Weights of a small GPT-style language model, trained from scratch on English Wikipedia.
Size: 14 layers, 6 heads of 64, MLP 2304 GELU, vocabulary 32768.
Each number is 128 + 32 x the weight over its row's rms, rounded and kept within 0 to 255. Layers, rows and columns count from 0. Numbers have three digits each. The size before them is the row's rms in percent of the matrix's.

# q: layer 7 attention query, 384x384, rms 0.0904, rows 184-191, columns 0-63
# k: layer 7 attention key, 384x384, rms 0.0871, rows 184-191, columns 0-63
# v: layer 7 attention value, 384x384, rms 0.118, rows 128-166, columns 0-63
# o: layer 7 attention output (transposed), 384x384, rms 0.106, rows 128-165, columns 0-63
q184 108:112126172126166136145128155115175153094111100095167155120202134167061091101173099128205127129075068151160133131114147133123181158100157153092103105099135050149084091111118145149145149131150163
k184 112:150166142112106105130201134081133089039132150092143102114120126074092141159147100151137075137165108151091135144083166120066157170138116097133140144116156117087124107134149133158140122155120090
q185 106:087135172151129215137140119112154125146139147098179125173070160128148097089135157138105150123116148090140144205124157147138128103123129109125117123143154129142083112115189175118110114103119150
k185 102:105158102163102098129111119135142096094170175082109154161147098111156090121076124124113144158153113153105156131092097167128111152116176138170168166150129113138131124122145182084109122104072148
q186 099:111104117158047064143143147110151149121146158138082095128157152200130104125104132133152131162115162123119152114138099145078148046156109093106080115144149064160172170140108095137089194137126084
k186 099:132142122135153182127129153102140149151174153205060095123162100176142177101144049096172121154121193167153139133108116051157119127108098163135107116166140119191087117148149136076082164164163169
q187 099:117130129190112145129130088111150150190099121149137050105097141139104156128145150151083165122106113082130110175168094105158144149078112112129107139098073111147109140119159157121160170163138142
k187 103:178146140130136114136114094131135179129113109112150083118138150189146041105131152176095130152061158117106119158065143157110117112094080156172126122142186049128102122143093154166111154120166099
q188 102:125149129056127123175109164102127162133085106142152140175154161163135114091150138121089097144132125144171164121153098128118135114120118147122101092094145132130198047152143154170138117157153120
k188 106:150164109160116188138145112167127078119085162124159109153064116099055114111147133163105195107186114072165155104133131114092108155190122108092084143141086133145114128183147129157102112154137087
q189 105:137130116159180127185147119109089112167126052154158112099140125126121104151123118140133142147124130111153103206116143170065149116200118112195104126033123133173084121185121104151108130175054088
k189 103:135132120155169172130124126117097137125132152116116100141092131095108146084159101164127134145148127129136112137091198156132145118119105163115180151081059115135143089159113119103134120094156087
q190 103:140141093142049103131114132093141141122206072114122117148131144103113221121128144141101142161170065120107098146136117073094141047148094121161126162204093119145078139104147151125129141154131130
k190 105:163153095132161078166104104151094162166179148152198188137148128177127098154130121101117090163133098142128124043079162113105044104090170104150098125113160208179101107072112175124101142149074169
q191 101:124079132093056063161123078071148126067159119184135071100156164110104146127146106113180181189106160127063119177164101126145125187099146023096099102126166107118114174112134094113147177158116116
k191 098:153162158117110125135102119089110200162176101128124122071180071185186141176161110175067151149151167163088128119114109142130124091170115178163142128107097035157094161138140119102107105149112144
v128 103:066134123098093180194158120128117149108133102163178173129041157137057114166073129131131132129163075157119158123068093114144107107116166083131118155147117070123144124102075085079123119111064158
o128 102:106128088155137110110119126100121181087234062144076139133186153126134174133178094116101156120121138146123114107119125105162150139083149149147124179040131133061122158137124144163169173145116048
v129 099:107131105138104154118173090093113102143139112093128105161098101174181174141142142096093106073060096096135128154131190124135142078140108131117143134177138099146197094156116140126133182118143096
o129 103:104116126175060172114076134087160173083132119124146128067101142117110085129121144149164240154216063152102119150111131150077135105133149108090170131084108126074150083165151129073151095177128143
v130 112:113164120082098124150145156100165155092134181151059134094099103147137091124155213095146123117165091145115135099126143155119166088097064054153157109146056126104120187131136131089140070102141154
o130 112:175104119154175138139112124078138135127142079114142163130109131099109091121127134069068154132180134100129178132090164094110155162153139169140125145057148152132153096124164184132120112147076142
v131 107:160165203127152068154127076128127146102135098087129066142159110126083128181191149163098117104118067131137140151111136111129132161166167144112175107107096135111150060100130160175135171145121131
o131 109:181144125173118082114130073116107117136116147155173149108115115163176233147077107133199170153166147136139098109124094069178117141175130107115118087129156122154167127158111095169070079091148108
v132 105:124118143131113158127070154145134122146110102127119129129150128113124145093157095163132122065072153135107103153119134168123115124114143069079123127152164110077145117098077119115191122106147118
o132 106:163083053154136093056108153106104148082075135093130185059125100170026167084159068095128152086110124147152132106098078116101146190108155140099126121121149107117128135142153078116144185174178119
v133 107:118116190083131140179125105164087129132102138127116139101115064082089125169092153118126130156156129130064096114077064098123096096130148097125116088085164133150132125071130148086129048201112118
o133 107:094039121172130149105113146154149063148131122124189124140125090105167182136102112221132149073102120090189083104101153139162157124112110209089171151079087117048076095176149119165153174108116183
v134 118:080137193145102052137141137174140112118150113139112165133116101160150144150151096142075044103060118120146128162110170115151173125100133129157181088111179073154183185137108093116126136092154124
o134 115:153075115070141153152148106159081146151087149082160116103169109077036113087155156104088149121149146143160150100067126114053111170123050054077127089114163164113122109130118121170118144168146136
v135 105:136138112137101123148115061077101173157098098152118081188182155103153148143173183121080140102149095200090143127101133160159161151105116127157165118136138129082093015123120125088098143143112169
o135 104:129133118116085154120140157160108091178163068115098072061124113091155129090114127130143147163121101111099120174136105169123107100168155181120101116127097100168122187165095103098113137080160140
v136 102:180157091105177118109073100069140159181131121181136149124126110159157161140174177174151156214124106158087077152159101144080148108129128194105147143111120196086120056186116113142155140113120118
o136 106:098169132100083090147147194191093158088109149134085105173095123166099155134116113146088096106138139149140074037138067183123100140182160160089164124164098137128089103086085141158115159139152113
v137 105:078154103144087083076191125109140186132106108120141114117091135173112147158153135090144121099144118107060125174070083192107107101093148161125105104082079127140070161085145171133081137126147129
o137 100:156138057118109116127141100108121090140124093114143160152153091118153197155124182124096177113111065154122124138104091150092130133080129159146131148122110151118134164111079157097133084186184158
v138 095:223155089086090133124125108114127159209146189121152101170131170192154130177155154139090134130101166104181110186122171144103125132136092152134113166071094135106156173100163083114124187164109141
o138 094:134162145156135099122190142108122127118150214116102101114092115076162130133073092133151129114124105113134175135140127133160095142140143142170135179172146126131180244105168091086127149082090169
v139 106:133029155164157159058100083145073146109090107152153112084078111137128159099166159129145071082082138134125171108124129137126178081161070125114077105171153117136144163109114148191148203136124087
o139 109:147088075149091169124115137103189138116145085154145151159116114196077149113149169107138216123102120123120099101118149085060094101071162181137124137138089141120157128133156139145106117104155080
v140 104:124119124120136110102157150132139040131153102084149105150145098166071097163115135134105075142089169123129141133192167173144161163125097136153136121106093060155147096129134067128121138100140107
o140 102:158163113168121157157103091082136127145171172181061062166147139123081155100177203105125158169154151033155108135146116125101112092076134088127185108124083145078189127134155094114112173144172078
v141 109:133174139104151069147200198081115139109052158095200127126160129137165121128125107137145091155190170117170088120147129087206074045134150068095127157124119106142074067112129173137132088150155145
o141 109:110084097111146141130108139111050068089112084110182111132164157137119157144101118141093151164145066110135134180107128135151147187128087161138160134122117146172172062228119152112154182133112198
v142 098:083175073135177137139105136163121159178191103084147116154163135119068135131206101154177125161170121054040139141078144166105132118079102138132076134102105085162151165099170093113149080134143136
o142 100:112141133113127127170141037079119168174184102162113055152160094128180190119118145153136119116125100044189073127141190118124132094126155160109089132206054141104131164119095184160096163181063142
v143 109:144116143060232154141133119057117151147105116104134093112120134113153134128131116133151124142137164140084112019144155153122182175084162153152126149138136101124140118186113144117121176136141153
o143 111:092172180184129112116097106123134054136107105099090079104186122116132135115150159119131131142144154130121181113093110129134186094161113110154051116053126114130142145104155095069113098101114163
v144 135:118120187142108098110110097107061130187128124146128097119123095133153141089141165096151108123116145189065133158090150104103080103095150195153100124098156154093145163143116104118144118048134138
o144 121:054103126140156110153150129158179119138101171106152101113109110085062142169146102126100088112164090144120121145137099158126104126105082167158149142164168109168049170117125148132098096144148124
v145 110:137131096098117134155154217171086156142101078154112106145113109082111083186113132108118110103120143059108074132094174109160134113161095139123131107161087138147130111110128214123139075161090144
o145 109:157167039110085132160101108054128137170137106177105187115161095135123140122132104100131156135172080085121157133107115129130145144126082175169130085107111121142115156118092124089150145150091112
v146 091:123150142097099145172164138109098174151097189126103114117139105136077145125193147122126153101140100100103148168145075166183122162116163133120165073130163117143152197096214070142105097129112121
o146 095:170097091139206137119128100104167188068149163129173089185166090168115155122178150114158134073079132121121131155146119071067161102119139098095122123151120094145167096144099137181119147117156199
v147 104:156136091083104201150133099125115119180111113104113098125132172123077115150102143080120149115108117164149135175062187052159157166118153194130127122102086144097095134138143148131086084068146075
o147 106:120115079142130131109126193071130066096145169076109121049142128193167154112023173093176100097131100101043183169124104113119136113146111183127112140156199068119125099172065107106126142064127128
v148 105:098153157136200037120134155137115179203115139156120117129136124131157153133122116114186148144139114156104150179168103117104115106125117150187103158132082118180131118219099152121116119080121190
o148 108:143142111167061070152074092111134141139078134086145070066121171103179178109160161160111127132090122187121145137158124165155136102129124217163106121125125129141103115117181179125159114117107122
v149 117:083090194159132124133153134107129120158107115125156164096112129123146151129140118084119126133157103134081164138120092139121124072153084149172133111110132074197124098154105141099140080154092177
o149 108:093090150135119040133091115115150148072136112173192086143186130205155167150167198123107111155154184101106151130130147196132174134104110124153131095089185140091076130124130114049123166150134095
v150 101:167129139143114094096109138138138102093161112079113176134200052099131109108171077093109077110212090120151162182127121096077089149158111135132118126090140190112143124071100131130134057144096134
o150 102:163149120100138060113154115092127170149152095114123154161118134145029120147128131157164108121101107094103069134161158126193115158149166105143147083164112170137133106137138153147102150166106131
v151 108:080129099113110141147091118035130125135136170152076127106172106118113147128187131142059161174122088088126079093155119156147147122108118060111208124082135172069184105139103153091118163104135121
o151 110:131116102079188166126101095133126145157152150120110168143170078139084133091085084155120160161137140113134110080111145109159161064167159113122129135155068105117111108126119062104149147170107141
v152 104:123123101046166098118165142172139126153122155033159120080139178121093107165102130122140178143157137148121091128099099099152094156093130166088138178134150137135081131110197137143166096104183083
o152 104:181119133193072130135121156097150102173131157098101098080163107092138144153110149175137139134110101150128137169156148123165133105091135107120139137105109119127108114079111196118065152127132193
v153 117:114182140138103117135149134103095124172140171169105153146143137090145109115145117132086127156132135115145137137193107114115136120121184190137139130085098111091145082125154076127137091113178123
o153 117:099125107132131147124139144167130127170110122121074087119129129064172123134134086149136056135130118151127108151150110166087094078130115115123196141110165121148115120126176094137101108149131155
v154 102:120155169103064103144159212182145120076102100180170096142129118106149155136072111121180104129134123063086116098145155115081097102153100139096170128147093143110177179095100143150146105141129068
o154 105:115124134152152157155119076113114135113120150107174094167111184102052175139164159154113143096116146135159152098088137144130109115121084108131191125091176178137139060148125121119144137106106167
v155 108:139125157144124142133170075187114115164104145102079136122162110053091128150117148060157138105127112090200121104105109127139167131079115168184126115121103094083161097130108119108136117098145138
o155 106:108145127133136153147132159150126078196103205081198135125138132158095103110142062167090169130173109110132105118132135100095134177142132123173149114155154117109148148080135205131106108158181164
v156 106:127180085118120174144136195123114151132131144136167085073112133107140096190132135134144128090138140100123073176106181164129098158102106138123173142138144092120135078117180127083122176144120103
o156 108:188188055089107112134112113125110087180123146084044123097178164106139110101114167130138121102134132049120199121193154126085138115140134148147104105111132079171150191169111102158146164108133165
v157 108:062117119135124153115184172078176046168188128123066171072133108165101075122072146151174117129118124090102179176115125147128156166122140112167092121132125117124125109134118117106153135148159142
o157 110:169132106118121159133088133130163168142067157093116189164090194146171080137196171103094145080113152170135134100133159120121106162124093143125145123116151132075173127076138115170089101094130100
v158 107:118128218084078088093116129135207140105188103069164140149142155131160072153113108134115152142179130196153134169088143117136121127162173084162111149076150135100100112168101097140170077083128088
o158 106:158129084128102105132136082095155094059097147071073159100147143085068029133106132108111102143105108116133178105118151146137151170120112162118169126128127156101130138174116112117130123078165161
v159 100:143190088131137068119129118117094131139106108169147103070073142176177145118074154078213189148030102195093085146127122151131146088064137133100176118091134083086067111141113137126136138112153163
o159 103:115057112148059125157138138169102171146087096161120178110139115177167219109143094095080122180134110132163107162109074161111135172157100117105087173143127092113117089136122148081117099126166088
v160 102:218119156095098111111128098123099074146135167149109100135131120136170161190115138159136119116106105094108120138147187105101091099092126155158132172106158121104125126100131139107173126137138134
o160 104:112102122142175114099167143151161101163152179115184143115154153128052155176125146131110148148149096085151117119119112085122141123176107116183119184144114113197113112144139079086111124120076097
v161 105:116082153166082126098150182074079142092115105132127159105138109090161106140083152134168095158174181173138091089092102117158099185125123179131091125137117151121059176168108145146127108127093106
o161 104:140104134140130162098154131173104118134111092149130114111135131145121120137129117126095108106099121140147124091131129174158124131160118159108124114175133134203121105088085145116149160114154132
v162 109:171151147097121077203131165209087133136176142145122110081111093109154140136118181101115145114131140132123130094115146122121091171139152147155110083144066115169129146128138159161139043129147129
o162 107:146103113129161130148127110078073055139083150108154129137120125134143158172145139154093095152120080062119108163106157159137154152083055119158149146123098114113116117159137118204162140169107140
v163 099:128108117163168149146111137156100116106096140092149082134167124118163186127132153112152105175109110176125074161174095114112077116146124167116203212111110049088093102105136138119167165111167076
o163 095:143139065106078107170131128141095136135189123104177124131132149210095144134154115145138127165078158133134124102087159183144156082152128155114129123107113111136173115152133082109093175137120175
v164 108:101153179101094130145165113112160149179153145159116114139174092108124148096152072147125131169099152104116070123156133182197140147126178103110111090098122165091193088158130109117121122137145104
o164 106:115084156156127213066155158120115095131095178129083160115124107163131110104084122123146115049128179112145141133146125118171141144106128149135102137153101123196152138196101118150117168152140132
v165 104:160119105107094134066156141147166130144201052095125167084047151100136072143127137094068143113139129144124091108151156083102133085088181086156101181148148142092138088123123091108120049144119091
o165 100:090149137176097096138127127113121138126140150127134095051140127070053171108096088128158123133123039137112142149164154137160156141118174149099116116132135132115138131131129141143104173129082135
v166 108:123126083093175114147185202140118074158069112116099107072212099112168186138188136108066143096139137105132096153202113143216161137142102160090156132144065136152120115134140130126117180148099139